Weights of a small transformer language model.
Size: width 384, 3 heads of 128, MLP 1024 SwiGLU, vocabulary 32000, 35.3M parameters.
Architecture: rotary positions, no biases in attention or MLP, tied embeddings.
Training: a variant of SOAP for these matrices, 356M tokens.
Each number is 128 + 32 x the weight over its row's rms, rounded and kept within 0 to 255. Layers, rows and columns count from 0. Numbers have three digits each. The size before them is the row's rms in percent of the matrix's.

# layer 3 MLP down (transposed), 1024x384, rms 0.107, rows 856-878, columns 96-191
091:141173104120162124111178036148206156155179116079117134114146237126048136150107148140110125123144089169131126162107195049107156099118166107097088103112093141147083125105120143130129121097133095106086112095133130130161117110102097124152124084132103164137137182127151061147170140189117120124
106:145101139096060095149107161140143098054113134114139157109149101116168133122145142150136159100106108192101124178183060085079140093114044114101159145103147140109093123123136153123132127138113154171158094134117168132104110147094095122172073082150131088124105186197103090175138124155116139096
100:057111126136166141112143155110116100139120163157150170195128151123096107062100123088154137132125222150093091137140124111091136140135146137063129159109113105157199164143162131029050136082124114088089129154159113082134137149125148147078123105127130147126107195121081172168099187121111166095
103:112140142128137166140116150111143141174159153175094185151103156145098147156165085078078158133133142107155123173113150178128167165170133121172123097098112128080105150126151145136190084196113111187168188119163186102160158082062157079142122202054128078170150163089136114109102166152154148108
108:174166164088111160083149133199100093144182124094130118102164109138120147107100191119150209116129096126144108134143165097154138103119197141113155122208125092092117128166127162100085133145175130178082157101093125153165050127150087144144149079127079126172105145071170142140148108126128155125
101:111150115136211166178159163131133103145145114129138136148143116099086155133136086088128122157122149196149127151133163087152155097138145146113116100079100056129119146117152120071116146145077146140120174130083125192166111110106170099149124135067136097070081159159081165166167167145149125155
101:176101168154117084112112133151137133104123131119138193109156134098160128174153182166147082119124106090141132161148096072208128089183096110132116142125138105088128130092117143110149069134131128138086080167122114087116141056057171133132133130124079094139218148113155049112138156135132178094
103:110118117073133145165081131125084087131122041155114140160134117133056101079138185182062129139171134153059143151157165125109120129171113153112162118142187179080168089098119168167164129116079144113076106121069115106119065137155126145156112056059153095047102146147138087171140136085186159140
097:106133174130144088103109068113149108087107176169133118155101162127149110100132165131123113149103197156085117177101129135099156105115129139195154162104147110095184133140112085187141112170118140139171085096123123174118165116126170135117120144085154196124122146128090095100125067133076153089
101:162125160126119132123171142165109105167067152121099128097141129130094120087108161161099138136152116155126096065077118133169110152126169145090134133212099111178118144156131131152100155154101136182126137124117133107089138139129127088120143115185195135091138171140132116116095123121152104098
099:174100111153133126095152138113149107151155121184167102204118128166148162168118084136167126088195149132134187119103076138092097108121117124144162125130100159125139123140143120130133135137179100128159132149096094201112102144121102162108095113103107181081109173177091106110124143109120106052
102:092097195167194188126091141153151084146077153088130115120076140127078109129150161121139067188132160153122140132106155113214122184137153131150130157151088147146198123103120126132133137136155110129117115142084152054145093121094166090047192082118109146099158154089126133126135133123153141176
105:079121072169134125097106131069109155171137104155148115177158131073143113103134128104147131087158137154136123123115130106124121114152105128029137078158102127129093160158109065113189151156157137170112109189131179128084068148085176150181121137135076186126142091132153095183155108137153142127
100:141145120149103155141154119096114162129147176132097158114084107064080132137120160096152136132120141117145119139052130077163144144113148121141145142081106114105117153148071100143147106122124130174128153102165177115175155123141169104109188184151124165128095213120107142151133099156125122071
100:119194157156150174139139129168160172109164144175146113165128079155147198173108124064114152135086131106091142148137129139113157164210094096134138089065177120208137168125087129121135088076152146173124129133139156111129163123176134131130109106164127127122081100153071123110128177130126149174
111:132162114085103075133165110128115074152138100129135130108126135144152164145140094095118133143169082147109063103107119117125111165171124169202174147128177112129165069136114133170062134139132107075101135135155100136215119127174101106138140150097164125173136094141153083183111101138098121138
100:140120167162137152129103149124092104113165113110139132059126117149109140123089149163176094126154115082157176096119118081113150149129093181175173172159185145164086089086163184107115111093136210099118076157138132164094077139163127181072176132108115175062114058137157148094119168116111138171
098:115073127091115134114160134128162121122125096117126142143108081149109152154134141139123154165178103138214204160192125128128115110116119116143214148137100133146092163110075138144159067176102100160106169083120127120119170147080096113170117178091106094109097108117185180102164120153175109118
099:155138133135097163123124114117153129154174146090142112141124097116168146127096124138156086125134168084163031122123163154129134159137135118148081151165168108103180149142147183123149101107089180169176090143171165182109174118119108136101093116168143116099164132119144135115174114072155111142
107:070108155158156106182162099161099085139128091137108081165141113099088177103161150121143089071138121141174137165139138081120140098083139103123112130125108078067098092206112082128163136164104108164142200189109131160099162123095165113159072123143117197113056122162100150187117136097137044084
094:076198130068120101136140120139110087175172114121152091131170074116198121128221101125100116118120184140093181224160082164125130186102134152104126084187081123109160132110101134176171114169121155141086163164113075163139121095133119123189163104123124093135137110139124122087082155130206143116
103:068122128159112078092134127126097114086092137106151159149118177148133160104097127094170164137139146120103122120103147140137111128108108149203050138098078148110146138150086098192124130192143085147161098133167099144056108095165152162166129123177125131173128138075112155087165127107175159107
095:092130163098150127167105170072116049131136142141101069096098126176117108153162115060103184145122136074123078149114158121147140114074163166144106191101100126157167140135101132150114122135135192147131115113126130118071147110156111144154255169172113115148136105092102160152123145124103115135
# layer 3 MLP gate, 1024x384, rms 0.14, rows 857-879, columns 96-191
109:112138110178131150124135165127169164135163113086104165088154115114117158115111138112129100129150107089123127111143092114148115167111064114176129135110102087063176116105172141133143162123134179170151124138144155134146103153071168116117158118121104175138086214177181158158078108087112090156
104:076142202166108145134143136117175137121127091113131123125071179145193202150111078123157138114141094110067148132106127090169172103161198078140175080102114124097114101137128169143186160083132098101136141128085122118148101142120119105085191115149192113073115094081124090094094153125126135102
098:197151174088100128128126112102111143177115106114134125086135115152103115119098140074142100077010131155094111200118139143143176169105105130111082152120129145134153160117124106116104100114096094117150161109102131170091123108073143124175111117165087090186104158111144097105135066095138105105
099:096090103169139108120129100077097152111112120136165174121083071093089164152095125157114133057189165198178130118127177096160109120144084130136116144110162105121074136156044157063128073107126159132145107091098171175111125152099154076108109157124135164156113200117151099135109075131142137138
101:089113118149112153176172100158094120171142135078123082093066150115073086157149138140028154142114133080178152115162145134131186117110079113154175084183185113104198124197123086170183113118091144095122130109119084128146121162107127173166171123165098106120157137043134213085130107096085072162
108:129120148073145122185154086134123125166124121110170105159142131143117116114109142168140153108101156175120231109198141149180121095105145133131105110082168130109142164084089136121096135145081098141117138125076130120140166168119158118136128114145151092125139137096189093122065083063085128100
095:159152137151170165139151140134108061156104121103114135090147102144147094166153117106176190183187135113127131118143095105146194111108113118137089129097173112163103147089136098131093119122125145178134118128148126129127184208093145146144165149186134098131147121139163171074125073066089149162
097:149150110160123135111117181095170150174137114111156095137193150132090081166172113058118188099086170127117152105144155101185157065152149150085125074092117124140151104119141101103171109096136086069101137108162118160087126120085107119130156128154148100099165169091126067110122097162094164180
096:193109199135173140097148081189101120153105044142113122126097129096109112174155151154081134160104168121156141143129125139156110122116121173167133121127171141098167158119163140135187105158117155085074145163157085111103164139079152139173165076122089135159119165148068141095162100108126143119
097:094137145125111202119140131144089113148133071145084113060124097115156127123128084111141108069125103140106102168149126108145127193144186070157163087121119165085117131129125092119132122127096145112147113161104153084094159142108130111154123129125176155070094107189107151120134113157128113095
126:074118103125072124108154084140159142148113116084163149047132135129142111196142126200138085109148113207117181108147079073123116145126114143140199181152127162136120083134132119161123103128075079161146095148111191112099115167140194099110158129195169152118086054147129131153124096167145146135
101:121097126119151134186178165089114108127110148108120148137113077077111116082100168144160101161116104177165112129158197066124120067155120121119115087120128134132175177111127132083117137131145148130160146176089113119100078122151119184139087118083111090095094123152148113134147138114143151167
100:107130178143101100073145179159128133115141191111138133092121143130114133094133169137135173095123102168129108176093116125155157174180154140166090185109137095149112088163115154116152130108082050152132098110121127113146130149119142142042140088109115146087135161078150162082131085121134083194
093:159166146158121139106195104131145115088139124071067107097117104132158141157083106136076115161095174118089125125124146090178114182117145151132062125191163134175155196125165160114137110112102160113125160126102166168135083158119155107132152112148114062135090063132146152128176115155150143137
106:149150137106095101067132138168157167136127108166142164100130118162175131083114156084099081077134109119094118094142149158141070097126191036099052086106169178157122123105171150151109045122126109105149134136068161059149047068147126155125210055136144075160144054133171121132105088123111130088
107:146130154153141144075159128167115125139172177125145082122051134163121124156133117096130138160038097082151186120135121158143132092158104155080126158166149155125144066109149164141091091062134099088133116151117159149087148137117163137117130078131122161147081166171141142110147100102153134096
095:142177135114101126115105134112176173194175108117113159120116167130095074151141156099098091086139068134144220185146114107176125175177160202170122153150114118119136124146145195148187088106150165127120114131150104113147103212126136141083067140156146080139133162141073088146119122098163150118
100:124080092147112133138126137061130142139121099132106141107106101156128054176173103072118143092116145141157170142117129179178125111084129078162124103140139110130130099145158087186119105142195114115144164134090147182109135119133187089085130119088147106156181036115089147142105112110128113162
116:136118130146173090110152193113149107129115169132123124098137179078152136142110104172182132120118143083142098123081156155114185091135108158114140206126076113110100151149141128092126146153116139133138087088181131105136125150086162160132090123159109147102110187180125167153158165129118089119
096:128166114111131126141168144105101087142102116162118156138159173165135136201141125028127144097154112121162086089167145068084094132118128119132118128136072177116160093126126154141124133163121115111124207133141124128086124153103104113146124146105123096136117067105155057136134148146104151101
096:101149113133086117086133064115139115105148096125124155137107165034131103159105105172144124135170138133132074116135155156098122111151100142122142110108134112111062182158123103116128154188145146119148117148180072095127159091164119146198109129170147102174169127100116079124148182156128068126
092:148158123075096071085092147140145124146155113033049141130112083144154116097114094119101135161122151096173160103123135106114161062097172114125114168138102189168148122144125134122149151124134150130082129133119135116098081092146184183109129065089133134155198155141111130153091134159082078101
103:122153125127154193114136141141114114129110124123070137153067132075145075143142141154135091193097111141155129177119158153143142069120104137197112110080195132168104133123184107136061108124117143137142152093153151088139121092063092066118173127115121191160136049126147137137196086084132131175
# layer 3 MLP up, 1024x384, rms 0.141, rows 857-878, columns 96-191
119:126141135127163115171090121120184149113125165149172148208124151156141172138126126124134135130108142100136160144073114126148111103111106125156179088109064119080163173131126134124148160218210113132068120138173138136142105193096132105118131107122109117117112172163140128140064148123109108110
104:159129127177128114134128156090085104162119164126154117128200085172132056133115121098097097121108152125108141140119142141157130146106143113144054082122136174104152162113159125102056150118100151147057120108136165082144125122149100130161091156163096105150172122150093110148155112175186152157
105:173084126156070108181104123144173035147120103109168132155130100126146158187129132141134224175097124075107141130142095108085113162118135089152129134141079152170153127102094142134135135130103133182140137109142124093100111144113051094101110108128105131110076132100106134117095137097115082161
099:124169141153103119137140205123170106115170114103060079055120140120088062104137162120143147142093165136129141189159112125123171139107123155069154110159111133138141156131091127098121184160212075123125117142110171134113115146091104120079098149116097162134143137097125120091106195116156104097
098:165075166126185109116097103188134150127106098081072144130086158169122137140125117140078102096102092128131152103072073113150180106102097173156148181134108021113143135132100124140141162147204175127177124114158104078155140119113135192070146118114101133078104190130135166166121118085137098150
104:182143095086135113175122142142128167100093078044108171132161146114159133120116110132170118092125131164121165144121099094169162078168121171119172134132154143092134106090110027103052122214151147127115098149063112112106115139170079182158039182155168112103131112113104130075180211117156107078
102:140129078106107197207151120129112160106119126100141087213173124112131138102110105134145143087140161113115072151110141117114078153117139165179208160160141179109135121176118146124130119139084133130135117148110136125092100139115138156104078099104100095095096102085060133187141147193130148078
094:126157127174116094149187112155174127144134119154170149134140082143107142118099122106105193142095094102080133228177072125145147097169062082108162168110168103159133122134144073146114134089092074088096164106135157149093124099091112130113127102153089114094150185098150063071158117098090116124
099:125100121190114100133118132114074123138175099142124179143120136118145060162090131150110093093165093083109151111113136152148116169172153165152078110171122197100138071100119098129168133091053192124129154164140084160129177157162138115146143117172098161141102152170112157141149106093070179134
096:104083158084085130122101180104126136130147079098067117153139147143117113049168156170132125161132110157053080114134193069107141130123109140074118129102122132204107138167107151141142140175123082156138153159101147180112087124134129136192191127133169133121166105154155131091089099138109153135
104:131155142156141171133127145160094165128151097153134130162119000110137148136186161106165113103139151147108117104157079190110095091153166146114159096137153117198122125122140128101142169126113148102151102124188144150164089158094161166184102154140108078119142160162126093137071099124097151098
101:129050102126107074168205104047123104188106127081138164117108113137122116112159109186130100119165101115106167145165140183155138079091118117082176144108110157140125154098083153126139130119087130079167103066136135175148116161119096116138129144133144056125183113119090079146108114183113119129
098:148080126129147142109080133119127108126168064081107129162152130115138158118109114150148102118160179130167166179129119149140146104112074118146192104098171153114125122161177113113132101098079204093101102116098127143100088091151127102117171153191177180181164151081123132156076137100140173114
095:114162150141108123079072133153144155087124077121136071149167131118117123161080184106157139161099173172131165137134118121139129121133072127132121149152129110145136130156142118120059131164149150124121123071105110128122052142099128129098109110108101152099130106137175081116099142189064052123
109:143102162189120147082129097138163119119143105095145183195164124161133167131157123115089202139128163146147151108115104222040191175121117147121120130135104089172149127139156119142121122090148104114097110204109120135204125131121101117131125126104115143173208143119149165155110133126115161068
105:111151151101111117110115117142122140097117124158148124111109200145098139121047105116086121144114113146128092094113147119081160118135125125088169172145111094122189115135147091162157083115097133103159138151109139126145117160077117079111121097113116138144138103089114078122122103118125130161
095:138050133092112098164076145166119142141142117137137107102104122098165110152136099072164171136134117092159150170162131151148148092126152147119135190155152099131173151111113166122098143130136125185086057160136128161108077212102122127162131178135058110113086109067098122158132065173124131138
096:090122098083073098128071130062150186089157108095094105106128101113181120183135107143092155102133155100155102104184132133121156082115048115090151130195150095076144144118110163116093121146155133119129185104151154152099122126179155112148125130124160128107127179122156116185146126116132119101
115:148118140120137157102094126132155172160152147104094154148076172138139100174164148103159149100143084129133156133114087142186199084087127093121131193167108085121148175127123119065100123126148166150166111091102152135100087198072196133202153123169122123135127170191179160139120207168085099122
092:101134073153154098111076111147142113192132180101119122108122108105170138142110119146086145104181112070094165163083076136170099158120167151105079084113105146104118110157134131181111107116104146144170133020191160124106066192128125124101124140145119102124159133124143104146175110121101074168
096:122164133129185096147104134178101095144082114127073132096094123164077120171101137072103168074166098141152149172163168178160154110183106092090080187192141153125105153083120115120151062144122124118135222137094108065133090146160126167123149079149109142152103100126149118091133154077137109131
092:134155144118126128124182073072115111137087130161129127149127093123118132147143118117144098112144081135066053192122173115081173154156106122151111051130105103082185011061156222159095131167088114088144118154110112140121144075100099123098121112122158141146116089157107119141132100043171145102